From a checkpoint of a small transformer trained on Wikipedia: LayerNorm before each block.
Each number is 128 + 24 x the weight over the matrix's rms, rounded and kept within 0 to 255. Layers, rows and columns count from 0. Numbers have three digits each.

# layer 5 attention query, 128x192, rms 0.123, rows 0-40, columns 0-95
124129144122153132140136161185137113151091127096125148131123132083141133044100129178116161100135114181201106113109136132096122155099138075155131081184125068151106105131179137099122152091131106181138154053156135113125120149145154152138098124137093119101116137161117112064128176144118101180
131160117094138088128137187117162101140092096111162125149141090064115116054127088167121134095204119173111152177164136131068103165116129069150128132179100123117078089128146192131118115095157115159114146136178111133102178107133168183161081158161172163102170175167117137076179142143096076157
149140125134097120201112162149113131095174128123114117020164139108108142111106092089132205122121116161071123151110129163095099139110167091134185108153123128111121118152106143159092135179199120179118145145091134117129148120091165150123063113115218155121163159106124129094197111141103086191
088113131134103117120087081131141163099175103126160181129155156167162087204120069105125139101123164130080133079134140168140127176106117137113168159072169119087122116162135095102142134216102148139128150086147165121129115152049187140115121172155191164142174128133133135129128140139096118075
079158140123157088088069100180110138099179130130152074081150135131137109124114115113173126119103090118143101117088132115162188125133136143150143083124168163142129157162107108100159130169134133145158130097140146134119184188074133107112097125129186140131167116109155131199075117114145127137
132151104158127127138130178088190129126097112109109176132151132102104140071095106159128161096192086155148132155140144117115091144114130066138109176158160112159147103117111123146111150117175086203122121150135131106122141118145179165134053162122180153112103136140074184103183125182087100191
134150121115120123111089118088115174159137133112130155122101138161125112162091119161073143169109146146106172122110137117184162122120143097117165145123168135142118143143127073122111108168143054092145096105128154126103116106098127123134120161110116120154210129079092133102147158148109132108
141158136116155152096158139153152147094108143122128093176102148093127152092125093184077139134135105135186127096075127145117112146112124150116123132141152104177109115108097127117084122123173172131121165139189137125099125084172132104153117167107123105127099103117090122127101156124176182141
094156154144118129150082169147113075126154129124120106107125090122117138085081124096093102160085150137175160164122117106074150184141142139212127137155103117210100181104117104144115102115155115080176106151153090143131188132104144116141103090148173147111112181121102173099108142123156106159
103139107128098140109155114110120145132137138116114153130093138117106156148099155145118159180124142118086148129108133111133112117077122108108150184112173144122135126112147110153117107128161123092131118149123114105128132112106133116132141137140136139134151161138085110099149140129145105089
137129130084221083093084178149124110121118111143125118151116106156147143149180128067111105115121104135125095098135125109118107160181109095113156110116064103104078130150096133130073099096149113115125132142169188174120094121138129152151136103128147108152038122143162111134113077115111126159
151134157120164091140125151156114080139086098144109126152141058122151094108163116105140083097148112152157095158148111138102116170171153098152128056139104113114106165156113139092126147096128105162108151109139156151092137134141142147133140127135143150116088144138160152143114104121133120153
115114127124178117093116106136130099098133116137146136131161141133167099181148143110176099086145106113108124103111117123145124144128104125099162107110136160088130155155112136078131145150092121171127149107124172154127123188110122142115127123152133122153146110101132147173083084123134139117
140170139122094160141098096090195168157172152103222128166128175113129105092064106161114123118138154150062168151087136138141117134106120106137148177162183112136108134138137157158123113166138109114137107108143139144095150092103112078153115158150169124128198154052102190129110147107118152144
156117150155088151154079159082150184161143177123139127104131157161130136152081083119091152157089108147090174117163140150117143160121127120111091159114161162148129153119098097178127126156106079139158081122135127106165153128131134092135117104101132095130163106096115154135130151118097178119
153144138117098136147120134092124180182130143109110119116100122119107140075105125163077154217114098177108151137147149132110117160134153090144128157153155126151122109102123100170125102101177078082147084120144126116102118098131127124135118115125157149118156159125094147121174161153157122146
132183122163162111110039114125158131129170099121135137166152132129176108150094113143117139100113091145106132116164140114099133160085094144138158137134202112104109161122109117112167093120146158169139092105153173177175165165131150138154103181106190131121164147093134145142106082116128133131
060191115103160128104116142144102077125118085123168165137169126135163110113120163111147136092114132120125149173141122093170144094117126057168172079167132083138119142131137099081107133090169101106134127168149139221169166156112084120149129073119116155108139166109152147070078106133108128128
113142130136087136076104129110145146072173131131223165155142156146125135160102220136133137145132155125067127146074123115147129053108089172084155209131130119129136139124165123123107127180121145082147087148097151126113140126095072104123155132171146106105160135109149153111086105127136139106
159143160132078116164112126131124149168144152116126114137085140123109134102069113132131146169117130135101131153127129142113124110136129115173087136186180121147115124160172153163130126145156161138132132130128104102120151073136136119164138160145142118107176159094137145098155151127132126142
113085121107139152136187116157081107175068166159113135136118110103076146118132163111181145159106168084072118171111094141136124094131132106090125096175080154132140130131158133151107154084148126112125148216113070114171097090137132089106150145137140160133119117123128104073134164117103089126
171124155115126109165108184138083114120153149102125106037066126160159125064130171078142115160110098174121130105152147113095090168153129057146127082138192129125086183206126153149166083132155068169099086048113192141108195145137116120151128051091103090109191146092149147123090090117147149144
138188127108161123126097184147141122144129119112144107132109092087136098088147094134062156121117092174142111140166148143082115180105150069181116123147131119071135113136143130148133161079151142115103089129143175161091122124131130112146125081146178140110135156160090144177148133121106123179
125151116091126118165114118116114148117162122096179095059115157159110103111103109132075118152104140173119146119130150115163105121164138106144149130145163122117114092164157129137166113156137137104141088113132127106134161146103068119144092109109096122145236140077127167108125142156116136123
175040154159135134130129126188154119142113078128112153096160096169133148085128114133109136127154148140142145131144130165128110155098113188100160151175107138089104166139082081149169156146119112120172128136096097138113106115165137144143084155069135104121095081174165163102116111102114130114
129104100127148132126057132134148175122130135137091103073201119131092153094174170161093097131048102120235152151144134123128169149136151155123095134158092141185132166091086064152140108135134102115125105142121070138113114091166161131112039148104116138138149109154142099140114160117131136145
101134126135141170139164119137122116150145165142145116160112096151168137122151127103128121106139138115126153177122119170095147133129096130154110112158089087155153101150078133110115151102129133144177183149108114149157082116198158118114180111107163209084080068112149144077131122156095116170
111078112153113155118136121134175155111124179135129145119160181117097138181082114146135153087110148089141097069087123097145110095074137153062122153071177158123145172110141098151150120161099149171081124128118123083191148161085130056100114166106104092169123110136101104161079164077113167085
188169140119138114167103118144126089161124077106142122160104103091136119027154121109128100083152104173161129153153131167076132141147136154208133101182055123169094113148120187114093107121172128084111104102144133176091114109140107156160124116113146102104129136131129134111143151141120088211
107175144097075105075097152127132118127081129123140162142149120080167108122076115095131130113125150205160165109179131161081141154149129120173119156138129086159112166145158094134111100130108133090152096155160187195091112140147092123195137074152167102114109149131146164071109158109098129148
127157131124120138116182113116105109118130117144145100145151112118171120107179155106150082098142119150146128123132124147096145105127120176128106095091098114117142122129087168107153113119094165101112156082138104149125132184159103130117184090076060133141057083181188097124083076087127147115
134118147127140183114161107113115103145112132155168120180076117110107157123140165155178103167183160020045118144108099114118165112176109136074159138147018138166079119119132200144148092114100040103115123163131143146164100092118132114111166141142100060134166110078114105151154164130123075113
148121102125185113116076144191159163111162142132131147156106080134135127146153134129051147154128136119191136072174133121105106174141149091174142156046154068101140055107144081101169093148134186124111134108125164140097107148119161152131081142112137101150098130119080114120183151122168168097
146182111107156107157103143126141100129143112102129149127110130139149116125103115139112126101145114216139084129098158151152095157170139083167123154136187127128161122135155133133126147116166129157141140083116123129123107162145146155154138126131153122145127148140090175094089144145134143121
079122098126141091097133122171099124114096085139122129159107121109179122139182123094112114143116115132183159118142137086136152076105097166110171092101093134126157144140149149078192127138114170132154146086153124134111107125179132097146154127116083157134140098132136089138128141133152091103
127183098118134103121126094116134150105197143112163117152074115114149117166087128081075127146111197168165119122118139119146131147157144103180122129102181165186124149151142142116156110150122187155115165080142143136093163105148141138119176137154120127153074161112100147096101119106157161100
089110145126072107105138107109081100112112153139100127098131119105140128204128138100194100139101142111097155121098120121161138103114137160122127074130141165167158199218102122093105156145072123194131181112124127101122155162117120092107154178192147154131148160083137120080057102106144139078
114127174129125111102088109149130140126101109113117105060152153115186096139054117139154125109090121131119115131086141148119118175114124135141100125183136119149125155149173116131110137140170097112131093083089143187127125181093152143138101110090131060151145114118122133095107180100162139145
066089145142140151077115139117142131104110155137125124086139174134127099141119138129139139177093150093097152134101101137122126124110099159103095119159100130166102121122146123129103110106135109065152104180130142195157167122115090119131136108110138090104130107098150115128142132095119133155
177102136150085155119121149085135161129092138150118093081169116118073142134133129142176153131099140069085107120076118140125145137134138158095093163131087138111121157136119129162118087155095109143090101184102125115158134093100151135092081156106124106139126134143105122147167145110126141129
080111146146133140095107125118144108092121150121104134088144183160150093119121125133141143150109145134094157169141119164101129129114098138130113089183098124172107128118139118121104150091147075064165112144128110187151164136115095103126143061108138112100132093105174131108134128100107116185
# layer 5 attention key, 128x192, rms 0.11, rows 0-39, columns 0-95
146166127086142083129127132081135125149135108114136151132141144084126147117142097108115125090148133080149104136148138100127093154139184134108123093118147128131151149176122138163159077132128111151109145136159118120171096112135172141062124133117084119128128087135120116124117110141163143094
113140094126145094144127094108139092143132089139156154112129120136126173131118123086131123101130147126128110122108136097175051125168151154112120090135126110146164133175116193192100120108174086136106126162125115127161113108125136132101117121051153110126098057112150137106103113122143162150
129092121140057141108134101114152128187135099119153132128171117122144151121127093084162079124159152094110123072157161130151030114138081128147121124182131107101121111123115177135116121118143144125114120146153084169143087173170110112148111129061189101124153097120128191112140134123140125183
129104134167103101154152090110129113153116148155090106147112104127156156190103134119131167134151098167102177094103118170132088117130075111146130093148133101120118107127170129060121133118157132178170135048123091151182148155124104115144167155131119151117086132125186163117170137136119112166
115142134127155119133117101133113134116141182064099169142156155104134132094110076149124132139121113139136113106129139154071117153128145129172163090135110111154146103149107073142136134117118139130155163110138135077149177129122113125108112132130063124151115096172099149099142121124129140140
158105096111104116103147132091139106191121085162103137170171102117123160177124097081147115082150157095060174082157145131171077110130148142105145119143137142110139172140108119165106113138141130139125134185130149106153108149118161144146102147049141145133152079108089141098133121119112121112
141101121138107129152127119101151118165110139144143092144146101162131140133099110104139117120180132093116173092116178136106111134124107134142140131117137154083132111125131120104119119137135161168178120094078104190143119142128144096147121153129166120158130145131148165147154125140123128150
106163144140106108164108140111097110151120115149123146145161157094140134131099122138151089112155123075124157206156074105117146131135143151135119134140123135150149137181117145129154113087091149132160094147146118051141115113118138184126106138129105117117115121140154121142137114116109094095
155143102095113092102106092089126131135130155109106140137145100121158062111126089108118105133127141206116134100181175133110124156174141145175141153117100122138117026163161106156157123055117153137197116151112126122113110139140104105104132136122144108122153109091149171107106118121128156156
138108105134095128139125126103155101152118116163147102137164092154126136146112148102157113122138132136114176117123145135127101121132116122122140161130133140101136130113134134107112131142129134149158114120096142173123111132131133107180129135128183119115120124101149168134137128128137124158
122158143131110126125150156107111116108115142098117157100130130119132091132145090156132118179090128138152107118115147130135159124149149123107096125129099110187109113160151124197100134061127105098148125137148112124118144096096088167122149123146120119129124092158132117166118141123087135107
107142130119157126120133142150105156116139140090122154117085154101133116117135102150111137139104123122158093136145114117130153134145146121137106103111124121146132107132130127162135120098131125110113140142157113095156145124135115145086141116139094129143138114134121093123126124131122134097
103118156126137123128136151153091159117145152112104142123109156107158129119124130170094147150107117123142107145123092130125158120112134115147096081131122120158128145105118101114137133100118126133145145121160118091151172145132104153101145120164049137147106126144131103096132128134121122095
153105133144125112159124112109152085135124121166131102135192093153141132143098101107142153114157123129102150104135170146122103129143121153144140151118098137111112121121093150121135134127141146167156112114106133154132117136105138089154087126083188121124153144092140179126150129130122122146
156081125124095112130133108098161105148116128149111103137166115180127124122122126099143121117168131152112152087108175151110083137136092137129142133128124122102097125123147115102125146158141132158145145120096116150119102139121129104180090151120181131136153162091135209131143139136127103172
144109106135100116144126110082169091143132113148153111150168089162140127134112105084163106099151130100119158108149185129121103131153094150123139142137128148101119103129149133135110129146144139168151115137088126176135098121120153102155108132113204117122149126079125167136137115124137110163
139110122121175084149166127152086101141132144119112174112143123130166150152120089097145144123140129177134130108138149164128105128161101134142104061136104133161117120161135151132057176122163114166144129130121077081179101103117118121122170105118104144139098090119109177092162130142122094124
110116161107155142116139174167109153130143164093138144096110129098135101164114115117111140116148110128160080128122128130116177157114178121150124102092113158175139152109091117164120109093086122118162076128129139129155148126094101101081168125150117131137086121166144132106136132166134129103
109151130163155141122109129176134066096094132155121109157132067188124067155119180174088127167108145132133151121181119124138140119063127118119129192066122142116108101077117125120136126095112162105119099101148178135089128155098144103147124114157165156121134140162119113115154094126120128125
168127094144144148123114125113152087118113097140158128114176112133098139140122115100166134118170157121105152084138165130131093107136124135145154151133140149085135105125121155144124123161138124140103133158095128160139108136131133116152073134108181135112163139102117194135145119109138136165
078149112152114201079142142125134132134165136115154152082144138130069165140131177140104116165096138077153066113099109119149133108107147119149135186086122090195129119057148153147128098110068113055104097200164171169106153131116075108174129111144164121147145122126143156169089141139160141116
182100128103111080107110160080162102127113099110141132136169097163145066125120100122177122097154129162117134115118234134106105147151125128146138091116119132087159096118125089139131153164154104154170166113104118159166091146149138134109050144127183124110180110111127212110149144135145138175
109148134118161092124159116145135115120136123099116133136153125127146120102113088084165115108128101138119100122154166121122111149169124142122130100143148119114086105136165136171120115131159131153161121165162071134178103113100125107095116123110174120119126098103148131094116131135126112122
155131129129168116131101123122148127103095138128160096181153099150130120155116082112131146090208139125118152113112178117122101150100112142131151118106135172114153105135132119131152098156102147173144128100090115165137129134138158110107074136118145130103147142135131163126144136135132153173
151110100098128098119119141089136126138135159147051146152166154169098145133145131114140094093104169086116099097127106143113125149144123104121156096112092104191120073161156143110136152121081143116104123114160130090118121088120141137063113143121128149164138093137161128141116140156147116120
121141130111120112130144117115114156142151120073103145120101154142113130098117083113119086107114132131123053138138183085161162131182132145110153110167100108166109109155115149108097159093115158122136122158163133105106110081114152142092125128109115119157095118170109096126071113138124194114
072112138126148142119152155139080126132144119115111163100110136110132142120120134145100153148107114116115039126127107116143111095114173149112123137120100116184121141109170132131127091126109108105093123156167135084133136136127080147091151124128114139137140128162134091174106151131128110105
144128145106103120133155108113153139144109146132108097153137135140113133149139139128146141134152109147126180135114123148132094160113110117114145156100142094103122137127093116085145139145128148109140139116144140131116103131138143124199117140093132121126150142102128180122140147145120121120
148162131135126115122151108150130125135183092126139152114132111090171129098124121133125078097128119116120108173125156142119122174149157133148098100167129175123115136185108150157143149091169095159157124104120090141113128104144142131048128081101120123111134107150116111147095133122147114119
200140139107150124088122149095149043161124143113136113114148148146113097134099143091140123157142134186104121088155170126131147184131134148163097122135174106112106078156149152150041156076155130145148103121102119143150110142069119122116157175153212167139100142124174136122160119141105098152
096139163102169130141113127151093156114135132102131142124039152123140115085148156166091131154070118160156089173119068132117153150113141134089092108085111129141125142135118137132149144120125093096098155100133138073122144091157123163087182107167102122115118123152128057142118141131122126098
137150120179096156119111109154137096082166141143142146096106125121104125067123158183077140175069156089195104127087132153150153095125157153179128155070081100164147130106093124100152124146133107076090118119156126156037127125132107124130113113118105100173156137150111100183099119107150136102
143161159121138113134125156161114124151128152143125131115081120124164122125085121130107093151126122099143155128124105169110136144192132156142118138105150140142119127170142123099130138120131129150135148085133137113145088159080145135106154132105095172142133102115131102074133130137099108143
142118177121168082120173104133134099142097106126114137119120192136133108129099102101151111111130115200105099152136118103120144135155107140112134085135130191115134153120139135191133158134137105118115114127155149120150041122157135173143140094132111154110138055120103123131103107139137100166
161100088105146148100144113127160134101151138069169158128115105099136168143167133126095155119149107122134130182097132122183144122078136107116131151116120161139144138174094127150136121098133154091101106130127163160085129127112104126085162125145104133066090106157118033103171138190154120153
145131138104163092095145096126113117097130075115139184126130153122163131154144107117145110132113111248101111185120105076142166119091120082102101116124115127110116158136136146146164137115147096103088115120166153165122071114133072197175160094145133172117087143123121143159143107143084115146
125120081146094177145163127161104131122156143100127149122133085128134123192143108148141146170131110164078131147155125081132149135048114166113130123136137143112120128140125119138125098074121145143131128153126138132122119123140124133108136113125131120076082174152125138176164102146157152080
172141185157113104126105135138102162157094136109113122170079100075178139132083102147147143140155111140128126130093121095130138124109119191134134145192104128106072138129091144122134143097111057174121139064153108127142092121132204148116118142100111073124133131147133061110151154127164144154
103167106123100160162100140105073133133147144105116137144108086111140120125142151150115129133148158145153137081132137137097133154089143099157126141073144034129116101124126128057142092115148127167122155104117127122116156134088139129130124153139139140171134180135121165098147144118122113090
135120088132086145140086172158097146125125172148138117141126097122105150109130148160112110157096153056137155117144122166129131103133161147188143126128105067111133100114128146055117122133099141136157168150129074105112197104146156106127114157117163118149152173120140127107153130110136137069
# layer 5 attention value, 128x192, rms 0.123, rows 0-31, columns 0-95
094143102172160109130139063132127102110182124126139154141101163162115137159109130148156141094104107114145129133158132114105090103121105140170143096164111115136140158116185132123121123113144141114121078117052130105131140131117142144135139086128122144099099157151125109115110130094167130129
124119139151105156101097143127127122092085098128115148091133114134135133112182139132121163188118149165129125106114128113140109135115136105130142145125143154159103146176176153132169156121133153142115082116165138138127092152088129135123126156142108121120133106167106182107122158142121107105
141150084163118126084110099143145142081161141130113115132133128134140121182138147149143108138104106128127147110150126106092074105173103112113119108154147149170100132119155100125139152120151141129167132108124137132102144133135123112136123121140095135129140120120136115107126118093119102128
098139104087117105118121149130150110109092117126115142111122168116123126122157147119118164139124152077173104129137130128180115091182120176112153153099120130149141108127157111108143115103137132107138133121122140128125089147128116143130128113123122126126120127148140161095099136101148159116
129105151152120177117143126107127123119120146126121125104145095146099126058169068114102121067212142134168103103151122148109158103128128125122124122126111106083163130123141132131104167092126146118154151115125149152131136142123138113129130107142138138129116126115124147112128147121127125139
149107112097147138132129096089153165124129144132134127127133114125103130125193109123146139127142128142165121126129122148081124138094118091147154107132075172175118131167107115135140139114132159168163145111120131148124170143131113100126138134082100200116111115147115121154131139111103099110
108077134135139118157101128112131168112136119121136143108124155185134158131152110130129163103159143105147100131102128121136111115140134123138143129145132148160142132137116151133169106125138155141146084124090132125142137143120117136127119110118102141140110132116109140137100098169122149110
145113140147132074154131123120117111151122089132131104115138118095140126111146103117106113100117127165144107140111130141138159133132120134126130144125165145095114124120136142129162167103126167140108121136129124148128099114102115125139127124130161122122153128120146152102136112147165131145
169147130140184135091125103132129094112154138129125124102138124122098129164089139112131167060150154161123104151137123141102170069088142138128129102157131095107136129125121119133134137130128174148122135143117122186104124087131122130114124125135128111095146148131097099130120170146104132133
106160104135125159136080118082120149129149138139125132144117147150112116111191131130106134155088128158166114113094126140131112135123099107103140095098118088116131139155114130122118156141128116143107141117105121141114137138137115132124129148095148144125140122125149141084097134071116119077
116126128107105121096111123143123131149132101130137110124142123109122104146104111117094108143121148174134123119119133138137123080094130129121128125102119139094119141127106119133160154158113175146123152142131126160118111146125125107136142132120157097096112121132143120113129137123135135125
128124112110184123162132128120115150104114162130140117159115133157143102124165114129143144130186113127170130129098127107156153145168115111133154111103119180125127133145078106129097149150139084161159086092044144136104113142124097152139147132089123134153121128134131115108118119069096127105
111106120155137128128133101139129132150153151130115109155118106158123151125169095143136094157129115119133137141120133083117151147114158089100150146156126160115150096123185124124117162103129130095125145106154119153107113125139058140133123168135157096127126120133155101195135161103099108155
115146124104111135126140130115119148119132155123130142178114109152128117109126124149126102122140165147135116143122130117126124168117160080141155108149102158171092090136155139135165130152100111140142082134089140128113130139105107110150132105133145149102124135111106122137125131151116109121
117121118152159082119123086143153109126143134134136119144094113149103140116155167126110163132112137103144137143125126138100094151120072130130145102114124166121091118158167127121120144120136135136092120126109106160131113102116152143122138144088121163137146156177144104115161149111179143133
121127120136115086126075162115129121105168160133129135114140099144124113132158139138138087136127116128111132098138132122118161101136148139146157142127103134171145091123117108123151102083144096113133150112179142129118128112100105125132118097154157164123110136117123152152111118101148119157
152109108094143129159095134104102144150107127118131139133102159148146138111112153133135100133147141125115115149161127120172126141113120098110146104128121185153162144118123115120109110107137133121137112111094145095109150132171115122130127104110097138171148117137133111105159119152131111138
125055116126133129093135133179138122101111108125080130137112124135135125161097193135189096121137140077135156133176131107134115101166124139126138137114169137151118112114092084127145104143139131074140123139154141094142108122138131144128151094159124118113112141108126113122141102122174162145
129066138150125138118070156139130134101107131133122085126120098188127142118119122110113125146136171103140151118140124126137159107095114150116094128105171154102134099147132134129146121140115117141106149130121129160101097127142136131128139130122107103110138099130121096165149148135130196165
086172149104149109126147126105108136184115113123144111136133139127131148150108106133133121140138112148115137137117126125183125204074137109106112112118148130089129122133159135130162139145095077135107142131126111142141109112134139143123131155149133103138120120099121111138154165128154118123
114120132099100148120144136128130139145109131130134133156117133128122144128151130136126155178111112114161117138133134129187143106136109143156103141118111116095147148136168117123126148165135141124131154125116140144189168149116138150139135155102122094131132118116132122113110145122112133111
134110126136117208135132153129115165120101100130123112137124115170095121128123121126118138171134161148069128126138126139169112128113122096089133107122153179106113046140143150125137151130129101138146081154150146138115116142146092146131115120095131114114158098151129110147114137145141119116
172123136152131139114152118127119083137157100133123136114143086112122144129129154127126133161082124144125142096136135128116161134082119107145125149142095193135103116152129114120134136136142147094107134132157129132092127115118111160132137180145143148106145117128158165143165140166144112143
144112148111144110147118149102143113109151129130151116105154142111120133134140113117138132132119090124182138130095124139119140122136137153082123153132128134109115116122176097119148100111111101059136164127098126089091150079162135122124114127163125153119128128124157177138108181121136094151
109170117158103109083134122146107123120184143125139158126146100110137135145139143150122128091171102146125146135167135095116146168127150107163118138159098192137159103131183078111133149136141115155134145114083114177158137124123114129123135130107120117177133145125110108123142129125139108127
126125129100106109142103116127141156140147109128130155108128114095109151131159124117109143141103124148126140089127123104135141131117132093166118149101113112122156165147084130131112119117143127108077156126169122116161154124088123119130123153136155118172129172102173148126082133138139113138
131150118102127124074147108145150099153144148128138115138118119113116132127154142142083131146110126145128170124177130119133131116143128120137104137167144153110100164132162101122103161138154151104137112110110155116097106157118143125131131167101058165147133114138124145092132138132109111125
114182125102109105089152106112135098164159110126157152137154133062155134126123122104128100135119119099170107163148133147163176104105115158144114138137074162157119129113127100119083133163130127170127120146130170151149122133113169129121114122113111119115073109150091142121158121167139162111
117109133151127094114126140193131101082144162124101140113090107152106113089137140140134143122124116110122146100138129121122131110113118153155135102118123156114144147150143088119159155139131095132122128124132118126136056115053181137127153131162096146126136123145104138083125124146186116158
103153108131090126129108136126124143137116116132111151127117094129130123171146106138136139118111165106070138140129124101154120131087132128135124139133121113141149087136131109130138157080147150125139150146161143093127152160087100136130135102163135129087130122098123127127108110127109151130
140110114145165131108084106078120101129107123121109109105144148157147131146105162111144129147138113112179097101126128153144122108086109128113116130075139100137123150140112122135133111137146150143141156106142133156106160153153102130125145132150118116141146110124119132128207166164119130114
108106125161071123111127119113131129139149127134124114137134120145134090117149122114091107105129155110137110148093129160101126134128133116088151121129140124119136145120123122137110168126121163142112135148155141126105129129125125096125117083133143123105153136146102115164128106124129172098
# layer 5 attention output (transposed), 128x192, rms 0.112, rows 0-31, columns 0-95
062119157138133147147088139141141109125148097123154154123184104106142159124189101165120152094120123148082141112142181097104172096080084105113136093151123101118129167165109113169134133146139123148139132150052112127149116058148109152124113075153160147146129115175158182116161104074152095162
153152111122138112121114150131160095105118134146163105138069163165119093113139125124121128143145128092135131129075120154096132128152118128100145100135143116118159107120132125089135105118156104150160111138204183166088162130119088104148141127147106158113177164102099086172100126150136156120
093126107117115130140137132146155168116134085139147142129182174109134124147139123154184160097120133133107157183086150183079142086107099086157151136174129103081127146147123123147085153082141098138123113104150105197158131138174103099141135121128129130107120140143121127144102088116121105158
095136092086096123157135117112117152134132121150130117083111127125094116137151124148133154128110152184139134160179091181060127111126153161074088117135137112138104136152156141129112086115176138127143112119108121074143148147125136145149077152150112126122141164071128108150116143153162142118
124150112123158069160146146185130136136096173122160134099122188131106105137123120108119130154140117105159133120194094128132130109112105119119151141130176143128131099137116143116113133171135161136143061139145109106131181166116112164151158115157110138110159139135096104114088120121143123134
120145131120143131122116120109149115120152190120130159170118165149134043119075192126150101159184125090071153092081109147119089107133142120116145143101170150118102140113134138136156145180180134108110072099126152166157171126140108134170139119101133136109152092124094142091142147104111136193
089138145139110128151126121182101081130147134121132115185110084125150118134113142137112140147150159148142148131173154151100131170104131168157137130112097127126127160116122096114131121136142155120080120131131157117112113091120072115086129091145133205097168131107160137107121126116131185155
150127160125129120116122134140137123148159098122158070108136158177105138143113153102119150142114153100131126088149129097134156114145120157108138136107116128161119136128140123136130133095155084181143098108112180111119115119152137134130113124118135141167124124140129078133145141142138143134
117119108160126153118067123177138151157136141129119111129142096111156180093135114122137114150124124116123111108123106049139094120067138117108141180112132153094125085148139150115139156172112144086129098140079160120107171134102183137145115133158166094138100070119122132109160143111105088142
090119125096120125145161142138146158143128157177140114169096138101109106115176169114154158139080091169171168153093101114116105129110121136106105053100161100149154087122192126133136155114140060132132098121171111124127117104144097150156092109135094161105141163140096107166117131106139129127
130109125167106115121131147089115174135155158135149077077118165120133117126106120108137146144066103102126150131137092118156128119109147110077080098172125171151103105135139149132149142125120129118145112116129142132152121135119103139112109151126135137140109103163130119123143169114120142180
135111146105101132099127087151103125154132120152116086131131106091127128106128149132155153145085132148091135082164113184101089127127153171122097096091136112127164132126120128171148099144135135083050138130073111125154138101158066095137163112121165151112163112142118120143103148117106169115
120142172149127120113161100135181150118120196115126159123185131146109120136116148115148136112117135134087112134114120174167137120150143065161165085118133117139120167135089129070115102083141138135159163155077105149126128145147153149136138107134127091142127087152131077149116141108136082148
119154107146125125119095097102121088115136135121165130137133141156158076123111141118148127116107156119060135073111124175127158154102122129114109136104142112091125177117124103138153167143125110128086148142128131154139103124121109134099147161108143148127130170149096154143100149107125123134
147123149122134132125084146099168101097143066127140126094164113149128144116134080158118093097152121150106100137091164105118131140131122100122167071094197131150108137128130119122118129121166078195114126127113145129128165084166134132152130112070142137107115119159123139135126114140147072130
050120144115142133127135080131141136104109128145094143138156147114137102159119160146121106108138163130102141141098116164120119096089116125150123181149100153095139184136153119131115176155175125121154134088128160117129134163131131124105104127106132112130154104096163069135140124126163141109
150135128087120116148136091122061144176145133093123139143170142111148118127117116112117146123100137166108173147129132157135148140114135150136161169137109124164157139116117094193102121093111121095120102105106087145120097093111123162099136123127125114148159138129130130112097154141146141144
092129096147102093148151149118127116102102093106174158128115119127136120121076126165147143107096187161081157173102145124166138123117147111132136153159142169123116157127121152139105116130113147138059132135096126086137140137152140105113139130156132126179116090080146148155121137164116125114
145107141148126096123144132146108150109146114156122070114112142132149138106110076142118113132128121144160110184147084153164069157151163099145124112163122162103122132144109146080122119131113126140117169092134153111114130146139155123070134161109124123125133094097132144120099146154096141115
190111158105143110098127093090110097121150122129149105121117098135132151067133106110122120129090048121109101125131095113161124149135149128148098086135138137154079100129113176104162117121140124090160114118121162111130134102115164172145152109152154116153117116153165097149161111120118148117
165123087118120127078159191108150163163117131107160114141113111130111108125149145150088151172135124098063108117158117156120119119141123146130107065095143111120122124147152167116148088133133106130149157098142139115151103108092115151142119144135127105094151121122115106125109109115142139156
151143114142124128092129135160094148110151174148144096112086125130113117111110132159113145115104105121120140135121108140137094155131141124144150116182155113113145129156078126129126139108126077135140141196121106179145105162103106153112131170125153075132144151141130175124071155110130112109
149122117129146104115145157073158117100108161112141142123121170159113090125091149103098126122147130138113148162098130111164136089136157116085159109101148168148167139127109105112106127089129087183169138143108135161111161139102150134122124177123114101160154144146117102155101143127151086115
132135118090168123162114127129139126095108177109128119108131136164158101134141120093142133107154115130151120171144106167098149106116145138122120139116144134097151132151121160135086103128114146130177102093078130122151131130126150150153113142104125082153136144175135094145115113120138130113
119127104101144159108127105078144129150081069099153133133162155119127126076147066128121129141119087128106141159150144148125163110070116095149153135134126142098138160115151145127112137101172126100142104107130147154132178159086095131108145135155166150097145141136192109156142151082147081124
076088132122137129153124129123127102159135157158085154139160141128113126121125147140110145100103128127154120147098141083143147131092128140133147124139109147132176120079140144115150093141149132136168124135177141129110107120117112138168086080063116150082147109104173084124176163129162129146
192143098145113106172113157126122155115116110138105145102145167094140109095098093165132103109150152153098094131155123204112154113096135136120130140084154129140127107141128101125138115103143140152129150107133127169121120079145140132152146143119152134130139151120083080103126089139128169149
187135101094126127139127143086052101134088076098099125129116124131120130139095143119134140147141103109126139124176137144096122113167139128089135132163117179154123173137147113166101170125140131142156093127141107142115168147126129096131109192136096172148144137146148063093161129184113093166
113126134108132076161092150114144109111148080143187132136132138106126121150153099133075120126109156177125083159174143141130130110136120121111128127120179129090137126145132155142119138151171122138141136104146174113129186089114156105118143137127146141111157119099118098139124106162124122141
024117111105067120130137105146147135176129136155165162146133169115094117158171113155150142152107180171136126135111115094136135143101134098133099175166101128092096149127126096142144108133192126130172112113162148122114157157125161151091102144117106112098131148082135126139134136123146094167
158128106119140087114189152119134161125124159119110095116121134109113129096122149066151115147144108151123150182073099132117088098147133124103143117138084149138140092130123132101106120132094140075131101079130122114133179124109141158151163128142112112121139116113128136168076111156122138124
112138172174104150138123140141145142155135112130113091126142131156104130145093143110179126116109153111167110093091157103130160170126111126107117083093111119160123166090154112145110158160098095148118159148143108117130146139167122119095104104106105164142098116152101121132123154134125105136